Part of a small language model's weights.
Architecture: RMSNorm before and after each block, rotary positions, tied embeddings, normalized queries and keys, capped logits.
Training: a variant of Muon for these matrices, 327M tokens, 4996 steps.
Each number is 128 + 32 x the weight over its row's rms, rounded and kept within 0 to 255. Layers, rows and columns count from 0. The size above them is the row's rms in percent of the matrix's.

# layer 14 MLP down (transposed), 1280x320, rms 0.0544, rows 316-326, columns 120-159
size [ 87 112  92 103  74  98 100  98 101 102  96]
[[137 163 120 113 148  86  84 131 126 143 163 110 113 127 136 129 130 237 149 109  87 131 154 102 121 152 127 173  99 125 128  82  85 100 137 213 111 172 103 137]
 [156 121 119 168 110 113 122 107 163 137 107 156 125 162 119 134 154 168 160 155 144 176 107  82 143 164 205 109 149 147  97 189 127 153 170 200 126 140 101 136]
 [147 131 139 123 132 137 106 164  98 187 118 143 179 124 147 134 124 151 149 141  27 171 114  66 130 174 119 125 160  90 189  85 108 120  91 109  97 140 132 117]
 [137 117 110 159 140 123 125 147 143 163 196 113 103 215 115 149 171 130 113 147 157 151 152 164 197 178 183 103 164 118 163 156 175  96 161 128 210  70 126 143]
 [106 111 181 160 109 117 112 119  68 101 201  85 156 139 154 124  99 137 124 136  91 126 125 101 136 108 141  77 145  80  96  89 182 138 115 132 154  60 171 126]
 [168 162 107 126 163  67 155 127 104  82 136 166 104 128 111 168 124 133 169 142 132 125 137 205 156 118 120 140 120 126 136 105 136 129 137 133  95 186 143 162]
 [ 97 155 120 194 154  99 107 142 123  55  84 130  94  95 115 170 116 173 106 124 127  91 150 203 163 119 131 149 147  82 154 155 148 130 210  88 112 107 113 135]
 [ 91 110 146 139 116 160 139  95 196 107 144 156 185 169 217 115 112 141  83 146  80 104  84 139 194 143 148 103 132 121 167  80 144 100 159 128 104 137 145 139]
 [155 155  95  97 119 180 144 164 133 156 168 117 115 131 114  92 133 107  75 113 129 120 160 104 112 127 130 155 158  80 147 120 119 149 150 114 187  93  77 201]
 [151 147  76  89 122 110 119 109 115 188  81 219 100  98 182 153 120  87 105 125  95 165  93 191 152 104 138 148 147 151 152 162  81 103 152  67 147 110 157 120]
 [114  74 101 179 164 126 134 124 102 112 142 113 176 161  94 127 130 184 105 162 111  65 142  89 107 164 149  88 131 126  64 118  72 158  68  49 151  95 164 116]]
# layer 14 MLP gate, 1280x320, rms 0.109, rows 317-327, columns 120-159
size [ 99  94  99  73 104 102 105 102  98  94 110]
[[152   3 165 103 120 112 105  77 123  88 109  73 178 158 152 108 133 141 125  89 118 192 123 114  89 168 156 116 130 117  79 139 112 121 116 172  84 197 121 149]
 [126 150 127 125  92 140 112 102 117 123 147 160 101 121 131 111 153 129  83  95 152 133 134 136 124  67 159 186 158  73 127 129  85 142 165 149  98 137 144 110]
 [105  86 127 104 116 109  70 125 120 147  94 110 184 106 136 159  93 129 103 160 178 112 143  53  65  83  90  80 101 176 123 131  92 151 196  68 110 170 112 151]
 [146 210 164 137 151 182 202 112 136 113  95  69 129 135 133 183 122 108 171  86 144 104 114 115 141 108 106 141  43 107 173 190 124  95 131 137 129  64 150 131]
 [126 114  84 140  95 113 127 122 159 121 185 163  88 170 159 135 179 100 147 166 140 153 117 166 162 117 123 164 109  94 160  87 113 117 141  86 158 138 109 131]
 [131 147 140 204 140  79  99 172 109  95  67 103  70  84 117 162 160  67 185 140  84 158 109  89 161 132 155 110 155 127  72 177 104 140 121 113 121 125 139 163]
 [144 150 103 103 108 145 143  94 170  91 134 122  87  83 125  50 109  60 165 141 127 112  28  80 135 157 108 135 155 138 165  81 112  96 196 152  89 156 115 145]
 [ 99 150  94  85 124 170 150 140 155 161 149 114 144 110 115 106 116 101 124 127 111 149  90 126  92 110 148 197 145  55  81 112 193 132 123 153 124 127 126  95]
 [149 178  78  89  72 119  91  93 150 136 159 189  70 150 134  96 128  50 159 111 147 155 143 119 116 108  85  72 130 102 135 145 103 106 125  81 162 150 119 157]
 [114 113 142 105  76 128 125 136 148 166  86 128 119 119 154 181 206 139 104 133 150 202  83 171  96 141 150 153 117 132 100 205  89 168 143 108 102 185 116  92]
 [182 123 114 107 118  80 145  98  89 133 144  70 167 160  62 127 114  78 124  71 124 159 112 134 129 150  84 163 149 121 137  89 100 182  89 117 156 119 122  93]]
# layer 14 MLP up, 1280x320, rms 0.114, rows 317-327, columns 120-159
size [ 95  91 103  78 102  99  96 100 100  96 104]
[[115  22 157 100 160 103  91  42 212 161 159 107 187 137  64 105 103 162 131 113 106 181 116  82 101 126  75  74 110 114  91 161 137 115  80 150  73 156 101 156]
 [ 96 138  99 122  79 116 133 118  43 150  80 180 117 121 126 126 162 109 126 164 148 120 108 110 103 159  96 125  74 161  81 165  88  98 178 148 155 153  69 119]
 [151 134 103 155 128 153 179  81 101  98 118 124  86 168 107  75 197 102 128 137 118 148  97 156 123 188  64 185 128  88 119 127 182  83 108 141 192 112 110 121]
 [136 176 113 122 165  84 161 105 140 136 105 137  77 105 159 156 144 148  79 109  96 159 150 129 110  97  81 137 147  83  91 158 129 110 174 144 154 168 108 137]
 [105 160 116 115 123 136  75 162 135 112  64 156 123 170  73 105 151 138 135 152 118 171 103 102  92 109 155 173 163  98 175 136 117 116 153 121 106 154  97 158]
 [106 125 104 123 133 142 137 137 131 137 193 164 170 150 103 116 128 156 171  75  41 142 137  81 165 180 108 166 118 202 166 188 132 101 106 201  86 154 130 140]
 [111 157  99 161 184 181 153 110 105 116 146 135 123 207 214 100 196 130 124  78  94  92 124 100  88 116 162  87  81  72 156 122 193 114  84 150  87 125 153 116]
 [144 136 122 121 109 153 151 141  86 140 155 118 136 107 149 141  97 177 124 132 164 165 120 121 120 118  94 153 103 134 178  49 127 122 124 115 180 139  98  82]
 [116  94 117 186 153  87  91 133  41 163 156 140  99 106 131 148 148 120 117  99 100 115 149  95 140 119 149 106 127 152 209 121 123 143 112 122 111 148  94 169]
 [104  69 103 133 172 141  83 142 105 159 181 133 123 125 115 108  56 149 167  65 125  74 182  23 149  75 164 123 137  75 153  82 157 129 107 147 138  41 137 112]
 [153 177 115 162 127  93 103 121 159 160 164 146 115 151 134 135 117 180 146  62 118 127 117 126 132 123  60 142 194 133 161 137 125 114  74 138 137 121 105 110]]